Each number is 50 + 10 x the weight over its row's rms, rounded and kept within 0 to 99. Layers, rows and columns count from 0. The size before them is the row's rms in percent of the matrix's.

# v: layer 2 attention value, 320x640, rms 0.0443, rows 137-189, columns 512-575
# o: layer 2 attention output (transposed), 320x640, rms 0.0423, rows 137-188, columns 512-575
v137 102:33 59 58 52 55 48 56 24 54 50 53 49 50 55 76 51 27 44 50 60 51 47 59 42 36 46 31 49 51 49 52 61 48 59 54 55 42 45 50 53 45 56 48 69 52 54 58 53 53 42 42 52 47 43 48 58 45 33 43 44 50 55 54 48
o137 097:52 47 34 37 64 62 44 69 45 21 40 50 55 40 52 48 59 45 61 41 56 52 30 49 55 51 59 70 39 56 44 45 48 58 34 51 44 50 44 47 61 34 61 41 56 50 78 43 59 47 47 46 33 32 59 54 60 60 52 54 57 47 69 62
v138 104:42 42 50 55 49 39 55 56 38 59 47 56 47 50 52 44 46 35 34 53 54 36 46 51 50 46 52 54 47 55 36 47 69 45 64 64 48 46 53 64 48 48 34 43 50 67 50 47 49 55 40 57 34 52 29 67 55 45 57 59 27 51 37 50
o138 098:64 51 48 44 36 43 55 45 46 42 53 68 65 46 56 37 70 49 59 44 47 55 56 55 49 40 61 48 49 55 48 56 57 47 52 62 54 57 34 36 51 38 68 54 55 26 59 62 37 49 41 42 39 52 58 35 66 48 46 51 70 33 48 50
v139 100:55 42 53 58 46 49 59 40 66 35 51 51 70 64 53 45 42 48 45 55 51 53 58 21 38 62 62 52 60 61 52 50 50 43 39 57 58 46 52 63 54 30 40 50 51 49 48 47 53 49 56 52 42 54 57 42 60 45 53 57 66 34 41 51
o139 096:53 49 66 50 53 64 42 53 38 35 55 47 27 36 50 61 33 68 52 51 46 36 56 51 38 45 47 48 42 41 46 46 25 50 55 46 37 66 49 27 45 33 46 33 49 58 55 46 39 57 54 58 57 52 73 37 41 55 48 51 26 53 53 46
v140 103:45 43 69 53 51 56 66 69 44 52 40 67 44 30 41 43 49 49 53 58 51 37 72 48 48 56 53 47 65 48 77 59 37 61 56 40 49 42 52 42 57 53 51 41 61 63 46 64 43 41 48 50 39 26 45 42 61 69 47 59 68 59 49 59
o140 099:43 55 37 51 42 42 53 25 64 42 69 45 37 65 63 62 48 46 62 43 54 60 45 57 58 42 56 41 54 50 54 42 60 48 63 62 63 64 54 71 55 48 58 39 44 35 47 31 53 58 50 32 60 46 54 45 44 48 35 58 42 37 58 42
v141 110:73 56 53 35 59 47 54 62 61 52 37 53 32 61 34 59 56 41 61 47 32 59 58 54 56 40 48 47 50 45 47 70 48 52 40 40 56 51 65 60 41 56 69 45 71 49 55 55 44 43 42 69 36 50 45 56 59 48 46 55 36 58 58 45
o141 098:45 58 48 59 49 56 35 60 51 60 19 62 56 34 54 47 48 50 46 44 57 44 58 52 46 51 26 48 40 49 37 37 40 39 48 58 54 40 49 59 34 41 40 42 25 57 36 47 51 65 52 23 35 59 53 29 57 34 52 57 37 45 44 57
v142 100:39 46 47 70 47 48 48 62 57 51 50 33 37 63 29 40 50 39 66 34 38 63 39 41 45 53 58 53 32 50 56 46 48 68 31 47 63 49 51 49 65 58 38 61 72 56 54 46 51 40 57 36 34 52 66 50 37 40 74 58 65 56 40 44
o142 098:54 59 50 50 54 47 51 51 36 38 55 59 50 34 57 60 49 36 42 50 41 56 44 71 65 55 53 47 71 42 65 49 34 46 28 55 45 67 63 56 44 55 52 30 50 41 43 53 50 56 44 53 54 52 49 69 60 53 45 57 29 60 58 48
v143 111:48 30 43 47 66 62 56 55 59 50 31 34 52 56 58 53 52 47 43 44 30 64 42 48 43 46 38 50 42 58 68 63 32 40 45 49 44 58 49 56 58 64 43 62 54 47 54 39 55 59 62 50 31 54 62 50 49 61 57 53 45 49 56 41
o143 095:52 61 76 39 56 35 58 43 41 37 59 49 56 70 32 48 45 56 58 42 54 43 41 44 65 42 54 49 45 52 51 57 37 63 62 55 58 53 61 58 48 47 44 52 42 39 57 41 56 33 60 45 44 39 44 54 40 43 50 46 46 36 55 60
v144 101:58 46 43 58 53 44 40 61 59 45 27 58 57 23 52 56 58 53 32 44 52 50 46 50 51 55 42 29 37 60 31 37 63 35 47 53 34 44 48 58 40 53 59 54 52 42 43 38 42 56 58 47 42 50 66 61 61 69 41 69 47 49 46 39
o144 094:39 51 58 57 37 41 65 42 48 46 67 60 47 69 54 50 35 58 47 56 60 62 45 45 52 54 62 51 39 41 52 37 57 68 60 61 65 65 63 54 50 52 47 41 54 59 67 70 60 59 55 48 42 59 42 41 36 38 70 53 27 69 54 42
v145 103:64 36 47 46 41 62 53 50 49 71 49 61 37 48 36 53 46 68 49 60 43 53 41 49 62 41 45 47 51 26 68 60 59 50 40 75 46 47 45 56 48 55 52 54 52 58 46 48 49 51 46 50 35 32 50 38 55 43 43 62 52 61 40 55
o145 099:38 38 37 55 57 44 43 52 50 51 49 59 41 68 32 64 50 50 46 35 48 63 50 47 48 66 62 53 56 55 40 29 49 63 40 37 39 41 39 47 44 33 47 55 54 36 56 57 55 50 46 61 43 52 37 34 28 67 52 35 55 39 41 63
v146 104:55 46 33 68 44 54 52 54 62 47 43 58 56 47 61 55 51 49 45 61 57 51 36 41 71 33 40 72 37 38 38 41 38 37 60 54 67 64 36 49 56 40 42 56 50 61 49 51 44 48 58 62 39 61 39 59 40 64 71 48 39 46 35 36
o146 098:63 40 60 25 51 23 35 50 57 43 50 53 43 53 34 35 43 47 38 35 35 37 49 42 45 41 26 42 39 70 47 53 59 51 46 56 36 53 44 46 64 47 50 63 51 42 45 55 57 51 50 52 66 33 63 50 52 49 47 50 60 62 59 44
v147 100:57 56 39 51 48 49 52 41 46 60 52 43 45 53 46 38 48 35 52 34 44 49 48 70 59 37 58 69 63 55 42 61 60 52 60 50 55 56 49 54 67 39 55 45 39 35 35 38 40 51 43 36 48 65 57 26 32 44 62 60 38 41 48 41
o147 099:47 52 57 51 47 64 56 64 35 43 50 54 59 55 32 54 46 45 57 48 63 64 67 33 51 46 34 30 38 35 78 51 53 38 66 70 40 59 38 44 44 52 43 67 44 51 48 60 48 60 46 61 52 48 47 43 62 35 53 43 49 54 30 70
v148 098:54 36 43 57 45 51 43 50 42 52 37 65 58 44 53 38 47 57 73 50 49 44 49 68 61 39 49 51 50 58 46 35 34 40 44 51 41 79 39 41 60 41 50 46 62 48 64 19 56 60 50 62 37 57 38 54 30 46 40 58 62 37 50 54
o148 096:43 55 50 64 55 40 32 52 49 46 67 52 44 47 69 44 52 53 51 38 53 53 17 38 59 57 50 44 55 47 42 39 59 51 65 32 51 47 59 74 51 54 62 50 46 47 41 62 52 57 59 47 46 45 61 59 57 47 55 59 53 54 51 48
v149 100:54 45 48 46 62 57 50 57 65 63 32 57 70 46 36 31 44 52 55 52 49 56 49 41 34 64 48 51 45 59 63 41 41 46 49 64 47 61 52 52 46 52 42 51 49 46 63 53 51 62 38 42 44 26 41 60 50 49 47 49 72 49 46 56
o149 099:35 42 43 61 61 58 57 59 48 41 46 53 47 49 49 57 44 72 30 40 52 58 62 54 48 51 49 58 62 50 35 46 52 41 43 46 52 44 38 39 67 37 54 39 65 62 21 34 40 30 46 42 51 51 55 48 54 71 55 46 33 42 62 53
v150 101:60 29 66 52 47 62 56 46 54 48 73 29 47 52 45 49 74 50 61 53 51 57 58 56 47 48 40 49 48 52 52 67 53 46 60 50 46 46 49 38 65 44 68 53 38 59 48 28 65 50 54 59 45 42 77 49 41 45 60 55 66 49 64 53
o150 097:47 60 32 50 49 46 54 43 56 51 73 54 58 56 56 53 30 47 54 52 46 51 39 42 46 50 42 47 45 54 53 52 55 47 60 41 61 61 42 42 36 69 39 52 59 44 62 67 40 40 47 37 34 36 31 51 62 50 34 32 58 56 66 45
v151 102:26 40 43 56 73 54 43 51 36 51 61 60 51 48 54 44 51 30 39 55 36 53 46 55 44 41 47 38 53 41 40 38 63 31 54 49 47 65 43 47 61 55 51 56 47 61 60 60 57 36 57 38 50 49 38 66 60 65 55 61 69 48 52 66
o151 095:43 47 54 38 40 42 63 41 51 51 41 47 49 62 49 48 38 67 59 39 58 29 42 66 41 56 45 62 32 59 50 50 67 54 58 56 63 42 61 55 47 43 56 43 45 54 31 47 54 41 49 60 56 49 61 28 46 51 48 50 40 48 40 58
v152 099:61 54 43 54 36 46 47 43 51 53 45 56 59 68 59 51 40 55 62 46 55 58 62 50 33 44 61 67 48 62 39 71 47 48 46 59 55 69 52 33 52 52 53 43 58 54 40 44 58 50 45 57 39 59 32 53 37 53 49 40 49 46 46 35
o152 096:56 48 47 53 68 45 54 49 60 56 54 33 60 49 45 34 51 45 35 30 33 58 45 49 39 45 44 48 74 43 35 40 53 55 62 56 66 54 41 61 61 45 49 49 46 45 48 47 36 45 48 29 49 31 51 41 44 33 38 56 65 51 59 66
v153 105:43 53 43 37 62 40 44 42 59 42 42 47 65 46 41 44 62 44 47 50 61 57 52 44 57 67 35 48 68 58 51 55 41 67 48 48 36 57 62 41 35 57 42 50 67 53 61 66 38 47 42 46 31 49 45 55 60 56 48 59 65 42 47 64
o153 100:60 55 68 42 50 45 61 40 43 52 40 48 48 40 42 40 57 56 47 39 44 42 48 59 49 46 64 44 42 51 40 42 48 33 59 45 38 50 28 69 57 46 51 60 74 60 45 47 55 46 47 41 66 56 23 60 53 42 45 57 51 36 55 55
v154 101:59 41 66 49 50 44 51 53 41 48 50 57 42 52 54 37 46 53 33 61 53 42 43 69 55 57 55 56 54 50 34 51 54 47 31 63 57 40 53 50 34 62 52 50 59 44 48 47 59 53 44 61 56 53 72 44 56 61 46 43 48 35 46 39
o154 094:62 49 57 49 34 49 58 46 57 37 44 46 61 69 64 52 39 45 65 51 61 50 69 27 51 40 44 56 58 54 64 62 53 48 60 33 43 51 53 56 44 55 65 46 42 40 41 51 58 46 32 55 61 51 34 38 45 60 47 62 60 63 37 53
v155 096:39 52 41 51 48 34 46 63 51 47 50 66 45 50 53 58 62 62 60 54 46 58 50 40 53 52 44 46 60 72 68 59 59 44 69 52 57 36 49 61 55 52 51 37 55 43 65 59 35 51 47 36 35 70 54 45 48 57 34 49 66 57 39 40
o155 096:48 34 65 64 37 58 45 53 50 49 44 41 42 48 50 46 45 49 23 41 48 50 57 56 42 40 58 40 48 26 29 48 46 53 51 63 47 48 66 53 31 44 40 61 57 59 56 42 57 53 64 39 40 36 59 57 55 61 53 55 44 61 55 46
v156 097:59 58 61 50 49 37 32 45 52 45 34 53 52 61 54 39 42 54 48 64 75 46 50 69 66 49 56 44 53 45 49 46 38 58 28 40 48 54 47 32 42 51 43 52 58 66 51 56 47 71 50 50 66 42 50 47 30 55 44 55 34 47 60 47
o156 093:52 53 49 32 32 50 57 64 48 39 56 41 58 42 47 51 43 56 55 31 44 41 52 42 52 57 38 50 49 44 53 47 53 63 62 41 55 51 57 61 52 36 31 54 49 38 41 50 56 28 50 46 45 54 48 41 51 38 54 44 47 66 46 49
v157 115:45 58 56 45 58 43 49 53 59 49 33 59 40 55 58 43 56 72 40 56 46 66 53 54 54 55 40 59 58 53 47 54 44 46 42 33 38 69 46 48 44 54 59 50 55 40 56 57 63 57 52 57 49 38 45 40 61 56 32 49 57 38 39 36
o157 101:43 61 61 52 49 49 48 42 28 45 42 42 74 56 53 57 41 39 67 57 58 43 58 34 51 47 48 52 57 53 41 51 36 37 64 37 33 40 56 52 60 52 46 57 46 48 66 64 31 55 46 35 55 54 44 46 41 70 53 49 30 46 50 81
v158 105:53 36 59 52 55 66 49 60 62 53 55 39 49 52 45 43 54 56 74 79 44 52 54 47 72 62 60 46 79 54 57 59 46 55 53 39 72 44 47 58 53 55 55 37 57 51 58 45 45 60 55 59 42 62 67 51 55 49 51 40 58 67 27 46
o158 095:46 46 54 70 34 47 52 59 45 41 41 59 49 53 49 58 44 36 33 34 36 60 42 58 34 45 38 61 55 48 61 49 39 57 72 49 22 65 48 43 41 47 43 60 50 38 57 44 51 60 32 56 56 29 58 46 55 40 56 53 42 55 40 71
v159 097:44 37 48 48 48 54 50 52 45 53 57 57 40 39 72 62 43 46 34 32 51 43 56 65 36 48 52 46 54 50 61 48 51 54 67 32 43 55 45 37 53 32 61 45 57 52 69 41 50 36 48 53 64 56 40 35 63 44 54 59 44 31 74 54
o159 093:50 41 57 51 34 44 51 53 43 53 34 45 53 61 40 40 41 87 70 54 56 61 38 33 45 71 49 56 46 58 55 61 52 58 45 53 50 50 55 33 42 62 39 58 55 60 30 58 31 61 69 55 40 40 49 67 52 41 51 55 43 48 50 61
v160 099:47 51 48 50 47 53 50 45 55 68 54 45 48 46 35 55 33 72 52 39 47 64 46 59 38 62 42 54 51 72 35 65 45 28 62 38 53 48 45 37 45 44 64 56 59 56 55 52 40 48 55 46 70 48 41 41 44 66 37 54 45 65 43 53
o160 092:36 58 43 49 39 34 40 52 42 51 49 46 48 47 56 56 59 67 22 44 49 50 67 43 62 29 59 43 60 50 41 44 50 47 43 40 67 45 64 57 35 46 39 61 47 53 38 60 71 62 66 39 58 47 56 51 59 32 60 54 43 39 53 39
v161 105:61 40 57 59 57 61 69 32 55 43 54 32 46 48 52 58 66 55 51 54 48 46 59 37 41 53 51 39 56 42 51 50 38 60 66 42 60 54 51 44 49 47 40 56 46 51 60 57 57 59 45 57 47 53 55 42 70 33 68 41 68 70 51 55
o161 095:47 57 54 57 50 67 38 41 50 27 52 47 38 24 41 44 39 55 39 55 54 52 46 43 36 36 35 37 43 57 62 56 60 52 60 46 57 57 32 48 48 47 45 52 48 48 44 66 53 66 49 53 47 49 39 47 43 58 57 52 31 54 47 57
v162 100:44 55 55 60 36 43 52 66 52 43 46 65 55 41 32 53 58 70 60 51 43 32 50 37 51 64 39 61 48 43 53 52 61 66 59 51 41 46 46 57 69 36 62 39 45 46 41 55 42 45 55 53 45 48 30 42 57 39 58 29 58 62 44 47
o162 097:59 69 56 48 53 56 55 50 49 57 39 31 49 54 62 37 47 41 48 45 52 69 31 49 59 50 76 48 44 55 49 50 43 50 58 55 38 54 75 54 48 49 59 43 47 45 53 49 63 59 51 51 62 60 41 60 54 57 49 59 33 61 62 53
v163 111:58 65 52 59 32 47 52 37 36 69 39 48 50 69 73 51 47 53 44 49 54 38 52 54 47 46 50 63 51 59 57 46 49 54 24 61 54 39 52 46 53 49 31 37 58 51 64 40 55 55 53 50 43 45 48 63 50 45 41 36 39 32 47 58
o163 100:57 44 53 47 42 60 65 42 66 50 66 42 55 54 45 55 32 43 54 58 46 64 50 39 58 35 46 30 54 51 54 56 46 45 71 59 34 41 36 44 70 49 58 46 30 44 53 62 53 55 45 40 58 56 57 59 35 42 69 44 36 61 50 28
v164 096:61 67 54 35 36 65 51 43 62 50 59 42 59 48 52 56 67 56 36 55 51 44 41 63 61 61 56 54 47 51 54 48 42 51 45 66 45 49 49 64 51 57 55 65 51 56 39 44 48 57 51 51 46 63 40 53 59 47 58 68 48 33 49 42
o164 094:51 39 50 57 57 47 54 43 54 57 58 47 42 66 45 52 47 55 60 56 53 59 47 51 60 38 33 49 34 61 64 47 61 46 45 48 51 56 55 43 58 35 56 34 57 33 49 49 41 43 44 57 45 38 54 56 58 51 41 56 48 78 69 53
v165 099:48 34 57 56 46 67 49 51 61 55 62 47 52 54 53 48 55 60 49 31 54 55 44 64 62 65 49 49 53 50 41 59 53 38 48 52 53 49 54 50 41 42 56 55 55 44 59 27 45 37 52 58 38 60 50 41 34 35 58 47 44 61 55 65
o165 093:67 49 49 33 45 52 62 59 60 63 59 55 56 43 48 40 50 37 42 48 37 48 49 27 48 47 71 51 50 70 64 55 44 70 49 66 53 48 40 33 44 61 39 47 40 43 64 68 53 54 34 48 36 49 67 47 39 54 58 55 41 36 48 56
v166 111:39 38 57 67 52 41 56 57 51 42 55 47 56 49 54 61 46 56 37 40 44 69 52 37 35 38 53 61 50 39 61 44 44 41 49 50 74 53 49 32 26 58 38 44 60 56 45 48 62 52 64 40 59 56 49 42 55 57 59 67 53 59 51 55
o166 101:62 60 55 39 41 60 49 57 54 56 78 59 32 65 42 43 45 48 54 53 64 68 51 47 60 54 42 45 45 58 51 55 46 55 54 56 41 35 46 55 67 51 55 62 33 36 55 39 56 60 49 53 48 45 48 40 50 52 56 16 46 65 44 48
v167 100:53 35 34 50 43 46 57 54 61 60 37 73 46 54 59 53 50 39 70 60 52 57 47 50 48 52 45 47 64 63 49 45 35 45 58 39 44 56 61 51 55 42 59 43 56 56 40 46 47 44 67 59 59 57 74 43 45 47 55 51 45 27 51 58
o167 098:51 55 48 56 33 48 57 47 42 38 37 45 52 32 28 41 63 45 51 49 59 53 47 58 49 55 43 40 52 38 63 50 51 46 41 63 62 60 38 43 45 45 45 29 46 43 43 60 57 46 37 40 59 64 39 50 41 36 51 32 45 41 49 63
v168 101:27 35 50 55 46 45 62 63 57 50 56 67 56 56 39 50 64 59 39 56 46 32 31 61 41 60 40 54 32 57 50 60 48 45 44 53 63 59 56 68 55 64 69 55 31 49 68 55 54 53 59 43 62 52 60 47 51 74 60 51 54 51 48 53
o168 095:59 52 59 52 48 34 56 43 68 53 55 67 53 60 56 52 48 34 51 54 49 45 63 48 59 50 54 55 39 63 48 36 68 45 54 62 39 54 46 57 48 42 49 74 52 44 49 44 55 45 37 44 56 58 35 40 57 35 69 67 43 58 45 35
v169 101:50 45 39 39 40 58 46 57 57 35 59 33 54 56 47 49 41 55 41 50 37 43 42 49 46 75 61 44 52 56 39 36 40 44 51 59 37 67 56 54 41 44 49 50 58 34 48 51 67 33 42 33 57 48 46 57 67 30 58 57 63 67 38 34
o169 097:55 49 59 60 52 32 50 37 66 51 56 49 57 46 46 39 70 62 54 45 60 58 46 46 39 31 52 53 62 51 40 75 48 65 44 46 63 51 38 46 69 46 68 67 55 40 45 45 58 50 62 52 43 67 45 38 47 49 62 37 41 54 62 56
v170 090:56 64 58 59 34 48 50 51 55 48 50 63 48 43 46 63 35 60 55 39 48 53 45 51 50 61 50 45 57 47 41 52 64 56 57 37 51 49 57 57 53 46 59 59 47 43 48 48 48 59 56 59 53 70 69 46 58 62 65 45 43 35 58 51
o170 092:58 48 60 34 42 46 56 33 47 62 51 34 57 53 55 43 43 46 57 52 61 63 50 49 33 37 37 39 54 58 38 38 48 45 45 43 26 46 37 54 46 59 45 54 62 46 44 61 54 62 51 52 50 50 40 60 62 60 48 65 45 58 32 44
v171 105:48 40 63 56 47 53 54 50 33 56 54 49 52 70 47 49 43 43 49 44 41 58 50 45 47 55 50 59 56 68 58 39 29 68 61 64 37 51 43 41 65 56 66 56 55 61 56 65 55 47 33 36 45 45 50 49 45 50 42 34 42 66 56 53
o171 098:58 72 39 49 52 57 37 51 62 52 38 55 48 49 36 60 38 45 48 40 43 42 26 46 51 51 53 38 31 52 50 58 40 46 61 41 44 63 61 69 47 39 41 40 54 57 36 50 33 54 55 52 61 30 63 63 48 68 49 57 58 41 42 62
v172 102:27 36 41 54 64 44 56 65 51 75 49 53 48 50 41 48 47 49 29 47 67 51 40 40 56 56 50 43 38 48 60 37 51 63 56 48 51 65 39 35 39 50 44 48 49 54 35 84 51 46 53 46 42 49 49 50 44 48 39 55 64 61 47 60
o172 095:63 57 53 57 43 59 45 40 42 41 60 51 60 43 48 43 66 44 44 33 52 58 64 52 48 52 50 43 49 51 53 53 46 35 55 56 47 41 58 47 57 41 42 33 46 39 75 59 51 72 48 28 48 55 61 70 48 50 45 64 58 33 50 46
v173 103:47 41 57 57 40 54 53 55 44 39 33 42 29 49 46 62 37 52 50 63 45 52 42 42 48 50 57 51 47 54 50 81 44 60 23 50 51 48 49 61 62 58 52 57 61 66 44 52 48 50 47 60 48 51 47 59 49 60 65 45 48 63 35 47
o173 098:57 48 50 44 52 56 53 73 47 67 47 49 80 52 59 52 54 46 54 47 48 45 49 52 51 43 55 52 57 35 51 52 58 44 59 42 43 60 44 42 54 45 50 55 51 46 58 38 69 48 49 48 47 58 69 33 55 57 37 55 30 69 58 39
v174 107:39 57 61 48 60 47 49 36 65 56 34 64 63 46 53 43 40 58 45 57 54 39 49 40 52 39 47 54 50 44 50 52 57 66 65 47 31 49 37 56 37 52 33 50 50 56 43 39 56 54 52 50 57 59 60 63 51 51 29 66 48 68 35 55
o174 099:52 39 48 40 55 54 42 57 36 47 46 43 74 51 54 56 62 55 38 49 44 45 54 43 39 59 68 64 47 45 53 38 36 45 25 51 45 67 43 44 25 49 49 47 52 54 57 61 52 62 61 57 59 45 36 46 40 48 50 44 60 37 46 55
v175 102:71 58 60 37 34 46 71 56 33 47 47 54 59 46 32 59 49 61 67 52 45 62 38 48 55 42 65 59 54 50 45 70 45 54 40 24 47 57 58 45 41 58 52 52 52 50 52 56 52 47 45 50 42 57 46 55 47 36 48 66 48 39 58 72
o175 098:46 58 53 35 45 48 39 42 42 50 42 48 40 30 65 64 46 34 56 41 50 54 47 46 26 53 50 38 44 51 54 33 57 40 44 51 44 49 49 48 57 46 42 41 50 51 58 53 44 56 46 48 55 35 42 32 51 54 50 48 61 65 43 35
v176 108:74 73 60 51 44 58 53 62 42 39 37 41 30 53 50 32 59 51 51 53 46 37 61 52 51 55 52 58 54 63 44 45 34 48 60 46 54 59 45 59 78 37 59 42 28 44 56 58 42 37 35 49 37 54 42 34 55 25 50 31 40 42 59 19
o176 100:33 38 49 75 61 43 59 44 56 62 33 36 55 58 51 55 55 67 36 40 58 47 32 38 53 57 45 49 51 52 52 62 38 37 53 33 43 44 27 49 53 46 29 56 62 44 39 23 65 57 54 50 59 66 59 74 55 51 52 57 57 56 69 56
v177 107:60 38 58 56 29 46 51 41 47 49 56 37 44 52 51 41 43 45 43 49 47 49 59 49 39 55 56 58 45 33 33 33 53 29 38 52 55 38 48 43 48 30 43 43 47 57 65 36 38 60 59 68 38 46 54 46 46 46 63 56 52 57 52 55
o177 096:51 41 54 35 54 47 48 54 56 51 44 46 59 30 60 61 50 67 58 42 41 55 56 61 47 32 65 59 51 52 57 53 66 63 46 47 45 60 51 66 47 46 53 34 46 48 44 57 57 55 39 26 42 54 56 45 57 63 49 61 44 61 40 51
v178 104:43 41 58 63 37 47 49 44 61 44 57 55 37 51 55 51 56 62 40 58 39 31 61 61 40 42 57 55 67 50 56 47 53 57 38 53 61 33 41 41 42 32 47 58 49 55 55 68 52 38 38 59 67 61 46 53 50 51 41 49 51 49 65 49
o178 095:45 61 32 53 44 55 50 69 48 57 47 55 49 55 48 37 51 44 53 66 41 51 44 58 56 35 52 48 40 52 57 47 65 45 52 48 51 50 48 64 54 45 48 46 36 47 47 51 67 60 56 49 08 32 39 48 42 49 62 58 48 46 50 50
v179 109:68 42 40 69 59 41 57 61 54 35 65 63 51 30 45 44 67 42 74 54 55 40 46 33 56 46 62 54 33 60 63 46 53 59 45 57 69 38 54 30 33 54 42 62 43 62 60 71 54 48 33 40 39 45 55 53 50 47 62 47 48 44 50 65
o179 097:65 43 46 51 37 46 51 33 62 43 48 38 43 73 38 46 60 49 49 36 58 32 40 44 46 56 70 54 53 37 44 46 62 47 47 65 26 44 38 49 53 61 51 61 44 50 47 48 66 59 75 59 53 40 50 45 39 46 57 58 52 57 58 49
v180 101:45 47 58 41 50 48 53 45 62 36 48 43 66 45 58 41 56 52 68 49 57 44 37 49 50 44 53 48 63 39 56 61 41 62 42 37 57 71 56 38 38 49 50 37 31 62 55 61 48 47 56 33 32 71 44 38 67 60 60 41 71 53 58 50
o180 098:51 61 42 66 30 47 51 43 37 57 56 65 43 54 57 71 34 45 56 42 56 38 50 33 53 43 40 42 35 44 46 61 60 52 53 57 61 55 56 58 36 39 63 61 57 44 38 51 61 50 39 42 67 25 49 39 35 58 60 49 57 48 40 71
v181 103:33 57 62 63 56 50 41 55 46 51 50 43 68 35 37 42 65 58 65 43 40 41 44 74 38 34 47 45 48 39 53 55 45 65 47 49 45 32 54 71 60 47 54 52 47 55 51 45 39 48 50 35 52 43 35 38 54 32 45 79 47 61 51 51
o181 096:59 56 45 43 47 53 47 42 63 52 37 52 48 62 54 59 47 57 28 56 48 56 66 52 56 61 44 40 57 40 55 50 37 61 73 44 60 64 63 55 48 68 32 67 51 25 68 44 59 50 51 37 46 57 50 79 39 49 65 64 58 67 59 65
v182 098:60 70 55 55 39 49 50 51 48 54 79 58 71 37 51 55 33 52 49 40 46 61 52 51 50 54 50 36 23 44 30 20 52 37 45 68 52 42 29 41 64 32 50 55 62 44 53 58 52 55 67 52 46 59 45 48 41 52 42 40 55 38 21 56
o182 095:43 59 46 41 50 51 35 45 53 64 29 38 51 56 63 45 44 44 44 62 64 58 51 60 50 53 51 56 62 61 64 58 51 58 46 39 65 51 62 50 45 55 34 35 46 67 24 67 43 34 38 36 42 43 56 40 50 52 56 52 40 35 70 49
v183 102:52 53 46 54 46 33 50 54 53 59 35 58 44 66 52 33 32 55 45 38 47 59 51 54 30 64 47 70 58 59 39 66 53 30 48 57 42 38 43 59 47 45 44 44 40 66 49 32 39 52 58 45 58 47 40 40 50 56 55 49 42 39 58 47
o183 099:51 57 46 50 53 48 45 52 59 40 51 45 58 53 44 53 56 47 54 54 60 32 52 51 68 57 38 63 47 48 51 40 43 56 50 33 25 63 41 27 62 40 53 52 49 33 47 45 53 32 70 39 52 54 55 61 53 62 47 48 45 51 48 43
v184 099:45 66 53 47 61 59 54 59 53 57 58 62 50 60 58 50 44 62 42 36 56 36 36 65 58 49 47 50 40 37 40 57 58 59 39 52 41 54 59 56 52 23 67 65 54 36 57 64 68 49 55 48 59 38 69 27 37 48 47 46 48 49 35 20
o184 094:64 42 41 28 76 42 39 35 56 71 41 59 51 47 45 58 49 47 65 67 51 32 42 52 46 50 49 41 46 55 48 36 44 56 41 54 54 38 45 59 53 60 46 47 52 56 44 48 51 41 36 31 54 58 35 60 49 47 36 44 31 51 68 66
v185 106:53 44 43 50 33 45 52 50 51 61 48 57 45 44 37 37 64 53 64 46 51 40 48 47 41 69 41 62 31 58 50 52 40 42 50 56 57 47 46 66 43 61 57 50 75 29 59 39 49 56 45 52 70 57 41 53 20 62 63 54 42 43 33 35
o185 099:41 45 38 52 53 40 47 53 63 53 55 62 52 52 55 63 45 41 41 49 62 28 63 47 61 48 62 59 55 41 49 43 51 55 51 55 40 63 49 52 63 46 51 44 61 61 48 59 52 47 46 47 63 41 50 42 63 55 40 54 51 52 61 43
v186 098:47 26 48 32 42 46 38 47 56 46 52 35 50 58 39 71 84 62 44 53 46 58 69 38 44 44 52 39 58 47 45 55 53 31 43 49 52 49 58 57 47 40 51 41 51 42 57 44 46 52 62 55 46 49 49 33 61 61 50 60 46 56 50 44
o186 097:54 52 67 60 43 62 51 41 52 64 37 37 58 38 50 46 48 31 44 53 72 38 61 46 53 75 52 52 49 48 45 54 33 54 51 40 27 57 55 42 53 39 61 43 53 42 46 40 52 76 68 37 41 36 43 58 52 48 63 55 52 38 59 49
v187 102:29 38 35 40 52 47 53 58 40 49 53 59 45 49 53 45 51 56 51 39 53 62 57 76 48 55 40 55 31 60 53 52 37 53 37 57 60 38 58 50 35 50 64 39 34 34 45 60 52 56 35 65 42 40 30 40 66 70 54 40 48 60 50 49
o187 095:50 56 55 33 57 47 33 37 32 58 39 66 50 30 59 48 57 62 36 49 41 75 35 55 56 54 52 38 62 48 49 39 69 48 61 39 36 46 38 46 52 52 45 51 71 56 43 45 30 34 43 41 68 59 51 39 47 42 44 60 43 24 48 36
v188 102:52 37 55 57 45 51 52 47 52 59 49 51 52 42 42 56 45 39 47 47 32 53 44 53 55 46 55 52 51 46 48 48 56 60 66 56 46 59 49 53 50 66 52 54 63 55 37 52 49 42 38 74 39 53 59 36 33 48 37 54 31 46 67 64
o188 095:49 52 54 68 59 56 52 55 62 56 54 67 45 66 58 30 52 51 72 49 54 56 44 54 35 70 44 54 63 70 50 46 39 43 47 64 59 54 45 54 39 51 56 34 46 56 43 62 61 59 51 42 41 58 49 53 78 35 58 53 64 45 50 51
v189 096:46 41 57 54 47 50 45 47 45 63 50 72 56 74 59 38 39 47 59 47 17 42 62 54 49 64 65 45 42 41 58 62 47 44 57 47 67 51 48 49 54 38 46 39 61 60 38 51 49 49 61 56 41 51 56 59 68 58 51 61 51 48 39 44